config.toml
num_hidden_layers = 14
hidden_size = 256
num_attention_heads = 4
num_key_value_heads = 4
head_dim = 64
intermediate_size = 704
vocab_size = 32000
hidden_act = "swiglu"
norm = "rmsnorm"
norm_place = "pre"
norm_eps = 1e-05
positions = "rope"
rope_theta = 10000.0
rope_fraction = 1.0
qk_norm = false
attn_scale = 0.125
bias = "none"
tie_word_embeddings = true
parallel_block = false
init = "normal"
init_std_qkv = 0.026
init_std_o = 0.0
init_std_up = 0.026
init_std_down = 0.0
optimizer = "muon_variant"
learning_rate = 0.0196
lr_mult_o = 1.18
beta1 = 0.95
lr_head = 0.0114
max_grad_norm = 2.0
warmup_steps = 200
schedule = "wsd"
decay_fraction = 0.77
decay_shape = "pow"
final_lr_fraction = 0.0
batch_tokens = 262144
max_seq_len = 512
doc_mask = false
train_tokens = 1166000000
max_steps = 4448
dataset = "wikipedia_en"
Each number is 128 + 32 x the weight over its row's rms, rounded and kept within 0 to 255. Layers, rows and columns count from 0. Numbers have three digits each. The size before them is the row's rms in percent of the matrix's.

# layer 4 MLP up, 704x256, rms 0.255, rows 427-640, columns 192-255
097:089172172083134158106077124128130154121220147118080119145136133122109130140143175111120113108103130087118117167098107121141142167093167162136144109117167149176126156140115142115192145143138112
098:132171162067146150099129114115103155110164144114079135216156105110180097108085129159115164100139114150135123127144114153166113193111118126208149153102112160108131108050121094095133185130173100
088:161060159113095155119133124167142122131146139124138061175072132122116115120137133129146092124169154125094099144134101099110198117135195103141091126167123165141076113111122127117101126085102091
104:139040106178172108162139124097169173215133129164113161137145109157093115146060115153103160126118163076117115071185132094148124113183107080148126116197055166141177191108119113101153105103154152
098:091134119123154105098139111119153104125070139161164118125128121091126115116140043119109161131145064125143148126156093118042182149153169071134132146049119122152106084211096188107169156142108100
099:143130101148171104126102140196171093041126106140102084162152104125123145118139091179115095078106095119102134133067152130100165100107153096094085132226092121101075140165117119096071134079139105
095:108109116126145103105126120114172172153112087073099130081137110163112133136102128146128164150128146186122088131091108161171080123138115129097184192179143078155085123108079124126146104151106193
103:180194134125109130130160126089106152133104127082161114132156132128121170188111129117105113098108138183138149107121094060140126128154170148085115212150143126140156168113117127165153100108166102
096:139173078076110151099126088166086173136190160141130203161124122059119045098159138050158128161140063147132187157156113118134180156141115166142080158163090109061154164130117163130125107114097107
100:132201133090150175087136135176120066122188155081130088126159140137129136131091203086093166138084182111116114143126156178089151065118143119066115155120108168098099159125109136149138106062162119
100:053108133088122116084102126112129168119147152165094209116171121119067082164102106142157133105103097114149122099128165159090126034161127129142125114111139145212108142116123055143105111157197134
111:077195136145095158124128135143074110082111129124090040122101119102103140102136116121122156129160162139116096120062165090110167156167135150149148122114141088114169113128161186123146121098132152
124:120127133110095113092136135187081124193132157075098136148134154127117165072113084086088167166167174137153091097155118065144085121159115164143151161120131153052150129150095138100133131143193113
099:179109197131132098066077096115123124116103158163172098147168114123113140170175123142108142203116167090134133125132120069065137143142168202127103140140149073112065124163131223095082100135152156
102:090127124079099178109099110066103150157077159115151101061104112116126129101116091096124135148101170106104109163191137107120083087156110112088177114060129163209094131217119142099082123135153196
083:154188164147111071162137089102110202137183159164034128089082147095104167130088203150154115132174151127089100095129077126166138119148124156120096125102130172120140185097135144107151070150168111
086:107113071129130126063096109146162111152095101138090097069156128087130139102102160078090166182117141081120125197120152149127171182155086152086120064103110127133034195109027126157125127113108096
106:144187095149161134095186149142145147108170098133160110177100089159141086155118083140179098134096184152117164128152098132159081165198176094077172148180101109101145205137137131108147138174078175
104:139077155186114137083145061132114185097144143103168138101102099075100167105079099124133075136135105209125148091123156087119129109112135128149172126129108135109135158097159137129122132145139111
100:148120144116120123164151123119076109112161134105156126168164172169184076114114205104142113194148065144143020161105114082138137177144147132147169074146111127165134152156143106113108182111127113
109:134088143136098116149103114142132161186191150153116134094128077120135144161137088158178152099139128083141167123153121173126146093098089105117139181081078130121161114154091103147150133091135130
107:117127159189126163120102138093089144142117091098097082083137097141188178196193184149111114123081085189145099074103118139090136163143118112153064095099193109151121148084112113142132126123132119
103:133095173149147165141087117159112179136171107136115126143146119106139169088050102085041127164137136075121130149123171110129089145080153160128127120184108099209052111110094180123088068130049127
113:141126076089129110153200124058185143110094166130126098093152147115119056077148086075111156135149156177141067187099108040147144129169108125141046099142116055149153155139133082164156131095107098
093:096154066168168140145088147118145053124127109127112111118173167103099107174151128085148109146074128158097181146105081149117101124134142080164133186135123074123213149085145122062072137115144104
110:090098102135145086146104140114143120104166136152091120173153156091122084165100114137126104088131182132101152075158132139135099142125191164118168202078073088137132137146178147098151089093089108
102:135144130126109096149085152146181127041123127130119103167162134139179086110096076082113152124123170134107110140067182127121147134138142086156124132129129094112055109209168036156062091139155137
097:128150095168087158167070137110122138149054101143135077160104143127151122119165117081113118157075163116101236158115099115170213133093135117159131042133186103114096111153064118124172098124095119
109:164023176122088094157078143096088144108106132097090128126115154167146157069115181122126096149187123124180154128102036132119076140088112115137146182105116149153139125093209153167073149143151138
098:119198144104105075124101171152161109153125143091086121139139130132129169098131104087091186117129119070048113147103161093132159149152167162094158157103145143154174163113090143141121179165124123
090:158085119172137149069175164116157116102134086144132088116127085189121083089110180133190145126130150142142162133140136171111148110138110113100155116112124185092177074127094134149084130125093067
081:117000079074106106166185166164117142168189140150117091146153124114162135139107102166149147141105169075106187182142172163191100108114133122117116151178139136180121126193077108107107120177168120
097:138079083167141103128124082123108148149117170122126085144087071136112144174073126137156090156143139100138185093166144093132138092144139143143188094167146125170143157142138128123118136122126192
098:193128157137142137082124174115102107108117154192164157152130142093192099098154135147145150143143093092181131122120131100120065120066152160197126114152149149145149149100145097091209105094180110
103:118171133106132137113143116125071069178124113132088084053101141187142139152088167125119118114121133139167157161053121146094110129155148129149115143097102157135111099106123137068118095113142100
089:087139095127148087094100127096110128157107109117174176171157155136088131120073147180178149159158136129087079135131121108153144140097121159132075154118127124160094179116074112107112218082109148
084:139114106112130143132127186120198123119124091173161081168151059160060114080181175123101150120138200075121133156119133138151132108149151129119127099120153127127135120096129133061146069045108145
110:101124157098144176125167109130070114115128163119166136084159093125110106092127112127200111113129107148190144150157125114107157125085153147177166119128063120150125106098156159119126160153140164
106:071120138097124136154087139077112158089082172135124158171133179114167170116067109155134129117090149134094181086126202164144100186088222136136133148143149150107168126170123168113159089182154155
111:165095134110114180109155164135172127139153187185109053153155131152121142110062119079072136139053158201173120136121150142087137161094083198090144106148082162066148192119162127069091119105137138
105:101116117073127130163148135142054099152144166101121129207130082094094132134160124110142158104161229141146027082103157135132154128087103083123093128130126171129120165128063134092135126161110092
106:098180110091129088086116176160081086182123110153129121121104142118119116152143145136060165085115098130080099135084111109126099157086123196078144178121148120087152134177146158189109144099086152
102:169144195079102108177129081142121114129112174131180154142122152118088128166144148153145129142147128107131138137088148126164105136113140103169120137151182165148160137112062167170151103081116138
105:117147187150112062134161141184148128115069081080116073052119097161129140108080120067167139103121110100128152193139148100138143136146090119131111127119115157130136157131157150168158123152103147
096:127093100145152054084112153123095138062178126124083156179106081123090182125118154140154120134047098113055068127088154186099112139129105116150155144171138197109136134075116104133109141151149115
109:115063116107122102072088074168123120033078120170130142138091144145149174080096140147082157102097107100094150115111104104180106124118109137095141126138105149127177113130116066144202139129141096
083:060139136117123123131080147111137155121176104124155137168081171109131101150135120158096181088157194131141136116114151096207090138183195138113150137124162167151165079161175139127080129123116133
113:086091114178133167132128147136116161101155109104101121068109157138104133085132100116156105099160179131130084121162141165098116140127088125153118128122135056093109169118141100120186102126108121
096:091128082138130168112076123144143091175104149094092160141185102157142139118131149119156163153100141145100110137147107069135213126113110069106163188123177145165106107157091112105083113137159133
100:113102082154159148137184141169178124158093114153128174090130066130141080194133102148104186104156140072136152126173096150127119115077149104177129068165131146135124105157181171149139097148179137
103:142101104068077092074143154140210161138139159147174148162109158161150158141153122138169147189100187137164096124100062116146081130097074153144141104111078162134128138134059086136114097094147129
098:067111065124173145098158115126122160154100075096108116136149122150155212118134117114088140127129135148160108126099074138115151172087159083136105116160124134112110136129133142136131161156107187
095:164077076205099111132079119081138134021131169172154110113082150090138109181169119181168126050039109100121135112132156126107136076116105159107088117171072141124132156112233154111107132051079130
118:135155171191153075134134087087142145132060114114135153121136195166151094093154067132173202150089115153133121113135078157129137168101086127145105145134193200158111169091158150096099146131190141
085:092136117143096175120120107137189089138129189060155144173165138118157071129106138126106103088111114102128132093143105103098196147129136125114163119111150121139099143176130101170143153140066141
082:180089143172142143136131142122152162127100098147171124149111085120132105183131047133211108132117120156115093147049120109081100097101065161145092173058121107136129105093172159193159123148118130
100:102148109120102227168080139145142134197087160126100191173155103094131158197058164154134144167145158133111109157170098139073139170109117114131146162107176085071110129131138124120143095163113101
107:119082150087118121121184112048174161104167117144132148096135144093162140173122166168102117150114098112121114170169125109125116142129166097163149122137191085101116147115169160167125156144126118
107:142217171120079112111139158159155138162103114108105113127127128124107111155089162111058107153103105212176128163146112110100092093153119110104168151158134110099134139138192194165108143117113121
105:091136125136094143155089124069129130189131124121125132122137045101147149064115125140158129104101160130166115120175133087140166135114154126166104091119096156085106117112108113113180143205112188
100:127138106099104131227201108110140132154137167094075124119191135139074077092144079155162116140145110156154066126158144136109133104139146149127097083097117118110103124186127132132143206148125108
116:172110081095110160126083139148078139165108081109105123145153102125167120137075097118080171157148075133111071106115097162138123115141117157136080141097131095068158091121040138133086103143103129
104:120157116122163158131118133098097110105116109036086150126132199164068170129108144127095083180126130114161117109191138119107102071090153091217129141121199179129123111155087194179113121073133073
086:091029135104139108089163131082150064127147133165146117143133119093168146141149106105127132167110155153134168179120183109070145115139114167125164090123090185130160105101113086112076128217163116
098:141165115154109146181130130150145192151111075191182124121137136094144106149119099059151118111113125136170124148168132126079179106127177156129117148115145148107145176125153160141069110080130127
110:115137101136146171104182156156127110137062128162095152126137147153182130110065061130078112170120134193183120114154148161148107187114081108092140133174154161136116135145137150143107142112116109
101:117156150132131165153166073074165083148066082096090094119133093143151096100098157166110106120156127047170116156136148168156082142097077149155123150100169119120167137112107194137086147115151146
119:114136139070121117102114176125168184083104126123143098141088205108100149106050156098154141124138170143175129122093056177099131176079115097117125129096133169127132124102173116117192123101126148
096:126154124111160085113153104137092121167155111096138135142113146128122148162112102114055189116136088058111106127152117140086077180107043091115093123140045084144108108124156105140160125195091187
087:138121045102128121117155135125099129158155155189144110128122145080141151089109149185135148134128078104150221170153177099107104114103170121145117162091139083141125153135128128075132114157107143
105:075146117146137130112063150178118102144098180100098187075100158099149116173130156071070120107082130178097073154158130122118130089133110109148108102155149141106114129105153162188134130056078097
096:105108162095138155164187118199183165088080124157109104132135079124141155133169135123141120120056159155147119203092109116159161104128118132150164088142116099123101123148046120149076175136168124
083:098176133093154120132162096097154124110142149175087049144129092163143163110081154104134129151203174079134097109169162195098134125122109153101125102076095133111065131112151147121092110119162126
093:164146105103073042105117135069135153118181073136134101131099078161167134131074096156146136134131123099095137078106111101116096144089088181144154120172078185135184143167124157098105113123167131
090:164116103147120129146152170234068117155110189180109168138171109028133104101132155155162125098080120106172121139105136114095124150131118175184102146185091168113168094163150114163132126186053132
087:115133153177138113139140123099067147115105056106121111150089082160101156174055142087106142117119108084166140162123132144104100134096152134109072124103140154167144140146103111166160098118120138
103:158139072133117141112150117137108169101125136076154135111110108129098103116130093183145112179152151146060168135119132127146163054146157136168149125217171218136150211101112129143104135151151157
098:106155129100117119113081111157169079044111125123141132059129187097166068114098080087173126112135138147124108115163151155105142093133191096075092150166030167087197150119139134066099142201126138
099:116148129136112084167130101137080120197121079107148060090162120150103103109165124160120152156186144090078143093077102174117115087110147116162090175183101156122162092130164214151096092123156062
087:153152134160153150151144148132117117078106173160091164081154137174138162163071153094128150115109076187150167121118147105082152171112140109219162103117082111096081109111168152206102181130089094
108:167124113137140061104118180153085187089047121133124133093157138148084117114164143139132096137142136138102162124136168094176132134137149127087160145130155164123105085112146148149144200219148178
087:166103199077144098145098132127145138114107127154113121176087128146112136166111076141117187163113127127199122158102094189147077180127150087141108137138101119129167181120136087149205156113124115
099:130165134160195054150134127112200197153108116162094155187099119141106134083119148180132094088111111103147164192090123129147080140108157114126094182169100122162123108151085130164125142156177108
106:122134167055146125135158132177113128135190154038119096168077173072116100155146166126163147175147171188122157090134170127143121102137155163163111098127098132171094130059183123088160150118147154
115:060114116186140148069138171118134138104143112092114094122175117137133103164129159135109084114160149096150107131126161167105090156160160130152128142146111114138172092145124136136118158110106119
083:086106118146135136141134126131125126164158121159194158158131095113075165125138186191113165163149134101151149183175155190155149192152102128126185162082085151196117095156144160124112115153109106
105:166078099184061109082067161126129141135153133148062076155131134096105157107120155158056094144152114119116135088114068128126124154076025157197130095132162172087128180163142097193179135167133196
102:087095107103094139110074134111122129076095174112109092175168063106077101166147128131131097113102149130117105111114099122127126132121103160150128099175122165125130126066129108053164175201120173
096:108172132123155139094077131152132161184129114171107112134105121139081110083114167141133146176125114169107175169119139101187130115109126091178142168160108083096172114121113113119118145117109061
092:075061115139123159186075103092134131150111188104073126133068155136173156048135143151157133131094065109073156139150136136142154164070155117135138155191109152112122137096124099157135077129141147
102:097119191073135118181183221053151129184116141118189106062113071097114163057173109144113181103108139110082094118070074161081112145098135143106129098107132134165160185128147135152158151124133167
099:142155113120142144114088170111214082132152139145143118123173121101190103098125132162127181062085139126160078167111163089168138120173183097147114110168108130089071121187125096119152183093065116
093:156192096182136082149122119121153075075148114087138142098099169136158167113098114183123152107124147137133129152133141111056077084144191185187147108147108130095136099148164128180129133146092093
091:134092146068104115093076158111167105162153131108076161132137197161154112147122057070106123098137139127148097131152124121197121143149114134144135149058171100142055122133142143147146069093131047
095:144047119111072161137139109061123035164119081135130114134166114100142155086112131188092074147144097118188112104128126112153077117157110147152141184168168074167106094111062075125110083123085089
109:147064108109117139195129132112117158094103148073130203111050102133140081147133152157105079103080135104116099213072151181137127159128112121166110137116129104218161137125074123156133147158145116
103:111143121138091107085142053125097133127120095105112117148118114115120126160092118152143141144106147161157152195137124089132101105097137111139127107185123119139090112115166116114097169061094204
098:135111128149103132144110145032151158140154124102154115149136152195137072130135121122165111094132119117162188109133128111125138128141120107144105133167107125145104098164127106207145126110080121
099:137085028124133131102147111178155127121174152117110127107137163156145142085140085195143105148130176137135088113113160152115153114121106131131125119107116149110130121131118142121141153149071128
090:097134092154175144092157175097068103111109102090145175110104141181064118117136116131143154108143134143145097113055093096076100163175096123150173018115099094122097107162181152133121146143133120
107:128137103098162080126084122165129136149080100105140172086147081156167143136140127146124150060097109160098171101043094176123196106104137132207136137126122160124042060120149123102153109142108103
089:124158177130156118098106097161091067096188094147129152124096185144149149085095191114137124148111106158103119130154091156105140139109064110169165131159105118124193153166146132111132180144138120
096:128140143152136117159164136091087109144132149210080119186113143147143162148183116066141100092142089167114124123128134156163071129135138126140103087136141115118099092073198087162162139105123139
102:067161203138141088136127146099139069134126127089094116099064146148120213067114061090123128114079134087087129119133131150156134154091119101094123131147085165148169197162167107132125125140146118
096:198101154143110158108138100163141057133066144092162139111131148156158129163176162114096099129077083090136124108127127087131144146145167105120165112105147124186089152056070105166098168164184130
103:114127058179121125150121161081146174157191126131156128088104148071132156099099095099091080173176154129106079207132154096103164145085116080176146113142118128071121134085107093143137134134102159
106:133118124105120139158117084088132111165170158096050142132116133141081106120144150176075125073139090097118135133185137148151172143147131123093104142118132156127146135066140162149169202176109122
103:180138083100170107163125167145121101140112136166092110206144156154151118154105154172114099136158080118174147130117128123151117089096159108098181104175165177112133136144142124093145117119110187
107:135163093180203076112158085177110157134132178197170142125104117107118193174150169132173150090136165136144130078103184121119097132118119107132134121083128144147058154111152104125112146161130145
096:159107097108103147094126203132163159129168126141132039117088142096086087124152121115153115125149192137133095145172079131143134152165138127152145102120111131165133121155129143049123164144148118
099:081100068112132148152120109128158111134106153115196104100118175180026160152090135130171148172123130121149076155184135213157161139126090121113153118166141170121128145160162158146145084080116130
091:095079118131111141158131193126166169117081077146166101079152066105131123113125143156162154095096145108148122138103099147161134150069096135069173085119137155169126117122164091149134155115177101
103:121132127141118169063151167118088123116128097116116133101139114167161098134118133118196122100116128110142080205130161109082127118106201122138162117068148135159189146156131107134079159147143124
098:170162116069115142088158142102100147157127053137126067108153105117162150100111148096178149136115145151106135104132178102086120084156129176136064152084178071161130161118147176124103170125167117
079:130102140083136101119136102162097138150172124122138064151133026119155183156148133221163146093099139148143110175109144092117109140112162167155101106106125120130090134105162108158117127159167178
098:105178038122142113158127121100129108175180121114163098129069158118115097153129171137114154132108163157120188140101134164083143088140129145090105147106131102112087124191160127095171141115186148
102:151130128116159143092114165139105118118130126143146165121132062071098096098115121180127102141136139182161116142126119149108161122069079125185063131113147105088111156195148152115164152097127160
105:127176131200108119099122198178114106099137150121137070109162098138112104138070148093156106101107127071116156134186134098152110122163124172115119189136118165126127142121167144142084137168167128
108:128121175083170118173169138130205099199161171064113086105109091147126103111118158078115162124133118106178145154151178138147123123118133177139177116155132101133150120179066204171141117200124121
099:097150156118146131129111156085137145139083105099119159157129053129189107101130077155114163135139147203190121108120153174166125138104128084128127165130122106122124109092118092129097089176119174
090:086122156152145132149181083089168125117086089094174174149132152136149168103089157117200108115084161127163173163150120139093104097153104115145137050097168109152132114177130069085122117105123145
096:171151079127079193160028139092128115118091151115075100061096114177119188108069153135103165153124064094114078099122124131110102121181087165055119062115144071079165091120118201171090151076099129
099:157131125190151124139092126107143072104116150137132109115105143061061147172116096063171120164135151176126090137153115133139154127164193136128052110074127173102137125096100095163142105105107104
103:121073137139100104154181184123077113164099102129146084170098087099081153138111147060153150140125159081134101109208102159159101169118111111139156125140122146138104122069085113139100102143141106
104:101117166168086118163176160149133124155134105195154127095131074134148087124057139093076111118094111106141090105118119131164093129115074151203140151102130121175129182147126160107105107147188127
105:141109075140056168167067107127121130106115135151155073110125103055174081092095086166156136141093153099187126136129111149125156125133149123160115113080136076129099103092142104138112126123138112
092:096146111152102077055110100070110133088174098124114163127120167111094121123071162100068162134145184174165151137095112078155151107076137130109143172152205126142076124179151129142132163096147155
092:114172126140172136079208085170107128130127145148180085150178158093116153131134127146167121147143168132147121111096102159131164114162144125132135149156117161184133158085032183113124095144132106
105:127101128124122180123119185162113065059147154066114121156122142104120169135082073147118093122131149091111182165180170116177119183083112174096123144198109099129132180128134132178107119165139152
103:131164113141112082134166171157138080106133128091177103099164198094138063128100087080100148147130082139111139182169135116168070146117118175133133095085159166124137116126122164172153153165184081
103:088132070118148131160153091102179062174173134127121118140131107078089184089092135086112085149083127149088030126127151077143159121137134125089134142119131139154162138145176130154222079092101164
104:104142113135159192127125154082141023156117107132132124119094112122121115126149140087078103134081144186198153133108108121132090149126144108096169084112091150140163146131141061190055125121110112
098:100092108150180133158158144139142194101080140144128171171106152132079113121117107076142135160095099076165164139134134127127188077137124105168107131206183116158093095105127077146165147095161121
098:117177111131105159100130114144195135148098137152095123126158123154094136143098067106148130102151169127064087188139092126115126192163125111165125135105129113154135138088163172159142117147136192
099:146097100136097114114192120121140145126123145121161027120149102137138160113039143116081061089118150178139062134156139079084137130071078142195128126105079116081163103156153098107062146126113076
102:111071100077121100095122101138109206120109103181097119103161073124121163103153117142126118071173088159091131152133104123057179157143125064137194118139130134153152094131168132139152085138097166
105:137126085140110126141117171100184157085128134176110108095104140136116127086097139136102155067122124091162167152123129129221082109130074117127104139060111105094129155148167151166122129114141163
093:135149089094177124152146101137140123228139083146183132083156139173205086101085065098139138075153127110107141075102126138144130077134188132099145178185096074127100090146112127147197164142117100
081:127097085187077115141105116106095129114104082100153193137145136128120128067157101134130124139183164157128147154107110158094072119098139094101143161115134078097170162182163114159133114074152122
102:119086087083109116102120122125178124091137148195090143108157110154124161095122091106072075143173099128137038187105112147128092096153139053094122154117129166179110086129140137149072124124145113
084:099113091135084161165102115173128126146109162135112107142102158172148153105145103086159132099133105137153083140073106095099148071056095162173124169138122131075136162175114136173136169120102115
102:170144118067153126130133111182141121175084119109173122183143137167172123058176146158143150101102130121149123169091122074152110150078143168117121131148184143142085127123124137173143095144101103
101:117137121159109151189115089140097121092126110127125098152130173181137171106109184168062165147132100068129147118099158154118205158084087153139088162116126148114115033142122108080120101073153101
097:061110116137116102130128142113167131113177137114168087135145119139095117157099063102092158149125119111129127126040156105205054091117120116132112121175109121152083136162131083150103054153117130
092:150129137082127167114104146189092135169096155185148168112139112147116081117161102096194136124112124144090084126086120178114166055094095146163128114109161130108120093084098164154113162139113128
109:160104182141132079144171086182142133115181161077151139161089118108108160140092130150126083104135134132063121141117148086160096148146102172143063129132128128142087109149074125111021149107145122
104:179120106098102161126054169162110171198153195119147159128137115089161145064142138160113168187124088121146155150138123145115083118187125153123092110131091154156122152134167133146080127091112128
091:127158135113127125161120128091113143114092107127169102140124153078073165137097096102173138099146120158137068059164118094129189120131123115173084126125115135143127159120152107166078112176146127
105:103113147165099136187124134177146117152130116074095118111104091154106109127148134138104161136118161142135082118137110118151054120137124196127110075135137117168066151091124145146099086233173164
094:129125156121143140133142073159196145119171134162137105105139116177127130101080151144087129162160128149183093220105149181124076076155133127189110213122142084197118113147134128166152123109132113
100:193145182088114129156114181158086089115130089143139099169098158144124121119092074150145095129144171154124145169177061110105077179185101084122115069128133100179185094134117092107190181134139206
112:099118129202142209142096099147159109119107126108087160136124114103164140129136105113122106143142100097124184167172124157167155082168092134131161172143092161185140099126129145136170111117127176
108:155095140132112154079137148117135098096043123093124132128126103115085204108130152164136111154151110151078184147167201196137131126157128198096147167127127138209093160139134145159103175172150031
100:147122045123149101137079146180100103114150143102133099029096149163107111148141160132171152142108119125165116152107179117106078202114090114143117182133127165093152124163137126169160079119143127
090:184181133107082140114127056084098113237121111100098063124148151149108149156133138089126154150112141193147122180163148150125117130168127137126138091151124170153197174090115185126121166180146130
093:137158179055167127163101164086091141149130132160174162050118147187090146125142093128097105137101147089122100166108118183087081124144150178088135138130110106143154194118133167149124112062158120
098:122090141172164126106101110155185154160096097095113112165121139130128144124129157093188099169148113146172093107132085146126053088143147126096182041091136181116153095159142087150117177087126131
113:132148086147127153174112254166188130109151115109130080119204157156147120088144094059148176141138135139116130170126081135124092118127124099129138108094139109094197184156111117092149155165119157
107:065145130095131131133137160117166131179115140135081113122111163139117134135159153098125119095123166116149115114107159196108099166112112121128139165156170130149086172176124164108139084128130130
098:135111130138125074118213104160074158144102112086164189111080100188196068170125087105147087154102131129147102137072141133132094122098137145101083096130143146094163079146128127122146149162186091
102:151168160105120129130105146108166134151180141150121152118159142115146114178174129132171061193087148105147169109114107138137114144158155097139150134108119150111170150151118115112134144126105146
099:151111155111156121099116198104170172119097141138152133122135146090152084073143103125143110149103147154167133172141083128103146081119197195140090161103120082084115141109098107060142093163110112
096:106139118159120162113075094123146118109107108127083096097048158122138098084105072159110196131157132155164108126152092199153129096145102143141110101055111066113126065071093132090140081082125123
105:122112124155120153111100131186128130089163170115140086089180129200159152145070138136143129181124072152193195165108116084099142014128114126161151081087136152126111188129144123073155157087136090
088:158137095182090174114165145111116079137138107156140152146139208150126112101121139136157125078129056138145094113110181081124149114102069104030145167123124127140113104141090095160100119125128108
111:034194119061134162139134090058125148171110145148149133092116186201101111069120182100164119107128109111113134175081104091160088168094179139204159090172085188182112108140159163147139160112108122
101:073129154139107173137124143208129114146115156170143094148092115158098108171132118169155143203130157122122108111102060198077111084146107119146110154159157144153120167158106121124132149059119143
095:167118124114119148141171138099119067122183185073112144148127203139156125035155114114141142119075138124103116111190119125131136137203184115097075135107170113180077149125123142143151156103128131
101:127139102148107097140121092105131117142130157086115136096128145120100174178165138132154109121118144112150129180106135154160158133069098149140107163177087030196123137057144127206169085150184115
107:153134118083125129106150111134103123148145159087137144125141125071098146109204140099087121127150122106131145104146166141096140180098118146121144118069026107181082116199132144072064117101100164
100:123184200092123107140139141133128072134189141149122118155141113086090065104170169111191121112102133124126139133090144138141148116104147106126156175086128068123115108143127120141109136190075094
099:162113133128130161096131148129123058078093114117142135156099183184128135122115146119124104132187089148110207073134150090140089117107200109185167128074154166140148097096089111088180152131124071
097:099164101131162089091160149116124157172139151132137132124102114155141168138122105130114129192162162159181164167173121083145122132179140084067151213140127124087148146095115082166126140139146091
105:120110152092077131066220113097118096132088082148080152148155143148028140115131083086091101095145156071109134124147079179148150124116138102182173111117104183105171138073079114099101100149104128
098:138176143080079138146138110117154121106161133152110134120074106100124064141182175116102152125199112078110132175142062104112089113049124092142101143125131128143115151125088116097124186169141128
102:098164148190127143110121110124156114113129085151102169082147160138159084107104106146153133142129138106133072099065127213136140168154111099141104127170076177165087129107135122079143148094137124
125:132138139047149135102174147079110156135122111106104090158138090108134095078108127119052117089145143120110082116088133134087159070210100153175141189092086132077094084167114152122158124139070119
106:099136128117100133160116158119177129104151138112131104137132153131149100117053110127081126168086149099103135101134132113174155169147134122086111156067136147147118121133143134092142155129136105
091:133144170141128148099173089123148118149180141198127093125120133133159158087122117138137123168158150125148101149141140070153124137067128100164147066158083186103130091108119118094100089107088141
105:106159175148181153158168167108114058069062170143136083147116100082134160135095140103117147081164152143129126161108123170112043133193097099076116183119120130080105141130139150100148162203097141
102:109122127160143151080114110136126126168123081154109126137082142132092073160071171132178099176149141210136137128105125128141134171128144126149136151169080120051084130116146148132091121052183144
107:146090161159145089139141081146095138115121159112101183150104105158119170148199150118220076164114151090093134098176191106135139135118155128164184115157114141139112107076142061171163093113128129
107:162095117186057183086135146173111154141157156194164135137149114146071089193087127100162151145097152106136114090112096203143195148104134157136143206120098150123072135131081036136130155151099114
081:157138120166121178112062162115207100152128073137110157160203165124127099116133230193172118149151142102098137137116116121129090144169069082098132140110182180152110097094141143169128147115132150
097:133119073149118108141125158150108148121117136176101146155123068141155093179130139116129096188091179110110171107081135137141136142153190078208147117174210103136141119092134120143119117130120051
086:110135157128080164117096114145074126131148167127118141102127111085086108186099121094111178128135118118076126122155148127148135131097095088194131109102156176110123118115115124127168134061155146
100:127138146077087182138116143103143135148173150111096076116104076108084124149135124178118110073183119140123114121174105159208151101158123081149170140129143110152126151129155136097142091116096175
101:105121124114162067078091075187129121171128118141106091142138049065128058138135089154168112170160129046109106079126108096150105141136088114137177175111097139113144157134132139146144148141153113
089:116190151158060135130124153149179120154122124144107127113128164066124169199156099107145116115122137206097087129143203105110145135175142111116095131142120128112109066082115078073120087106160147
111:121085123126126117141121121164093167124096114156148167113177094132092132145135168145087105158107147201098067125124089088098143070094106174087161133140056102127165152172103089142156083149107090
085:028159098129096108106119178117119164128091109106098143159116124196135134133129100157154147126149144189089048152075104142140090091127130138056123125151134109154092124137162160112135136169131077
094:224111168126075122150099103104119085099157089060137106145173113110127179121151156144090079130211131134121124118173132108139101134144115119086146149169125090163089102151094120169076154174157116
106:170142152124083094090129155186156085087117126180144135104154166120153185049089140119126116132107096200108141139125089150155109095099112179103066113106089100094163141117158080138185151114140076
100:190225155130103153118141162099089140119093099126144140140159111175116186097121105073055203114130111086178066089145118148106102174144138096130075121141144160118132111123128125154131152118077153
082:076147059141112185130134096158168113160153172151159079092087168122094075115140144109133112112157136093192171138168151089117128115106160127143085157112102137110180138157135097139120092109169133
108:058113118143124117130162130142082125194121060135138121079095187136132130123143115136187101117093165064156156129146155046104149151105127139054120103131066135118134138091113160092116068163117099
101:075139104141114107072113064145067145118113198114120129097169138129139121132142121100134115160132085115122181138142100106159050098119183108194180154072127123089074157115178161140170130084134134
101:168133108119128112116140086110099091131183133098148080156158124140117090125115080148082157159115115170089098090153111095126106123154038105116038097142136177069166142096068086125134099094145128
107:095154139106158154158122163135143093121141130131153117127058166109186120137158180109124185124166107139122104139074065150142137119161089101175068140122132098157111116151060118139149185153102103
106:121127126094117116136141102085167150148157141174142161128134173130147093103133137127176118123107101159132183173177107159087104090091091128160132197108151141171160134110120091129190116098108124
091:121093147221146138191144109137072134192099098079115096159058142122170124141111104132149109110118122127159157145142174075171158132110127173183098161111101062050121128111150088185095159190143137
097:113135104105181168074176145102111125115162091151113101095140166088150170153188138093123139104134094125191100111129139133112096205114137050102070136102161152096141129106080148157106132115079179
096:170100180171137164121073151130145107137184174093190119104123165137140042105075145157173122155106122102202101133160156126108125174150124063092124132180145190136112133132167151090122180138148102
082:175152185137083128106090119115199116114118086134097131118121155094129132123142157172173125169165126181148067117139153084076081070103121080105124156108126096125102133106115136104106129173147085
102:152069136093122092093050205103105128100146059124126136089104112107163115130087147134079129158148088121107119143138122176099165158172118084133116176070096085087112125130139137098117168192190119
084:104127122134150112123090165187156125105137140117166084094068100151108048087156141126096124113090137075113096179161167083131138081143110152126177109118110165101139106106140151129096110098199126
102:167144137148104148109168122166119136130083113097127130092155119116121058149155118066148139101091111113123131123154174142092085147143189115163156108166052189122137121079133110108169143137121129
094:114166130108177184177161073142144113174175165203094104108197147117094119097122145091136136145092122169177160051135184083149137175162144142124092149145055114148103130088138085090126151088154077
094:151134139113135086188171126162173125138103131079139073117091108144206113097095188107111082153137086148157145100148154057120152094100110136055101122139115101139133101137154141210188101120142164
083:152142100127161152128146122165110150116175112179160174134062086105126179089126154117172109159107146095129144107109102109088117162113056072165059074141067097120140108179075105182123103125148155
103:167087111152129122174112145123149097134094094104149150163080133099158128108170134127104099121116048127119146121168106114096102120066151092111133101097147110131114146133117096160183086140152076
095:140112137161106115139121135180097132124101120113076152025127126151145120200124146107147170091099151108119134118145111094092137127149165166069134089136098173151133201148116127101100124137159075
105:157103192114167136118154065170075115131098088127185127152163155096105123166115152133137154107151146122165117161117172133199089148135155126074149133142118102152089063167112149074083118155173127
099:124131135147149144096148162101099124158135159107138120152195111092133146086087108077128115133122145180148165135111149216179115087118123139162081168135153082125096128097117102244093143153145151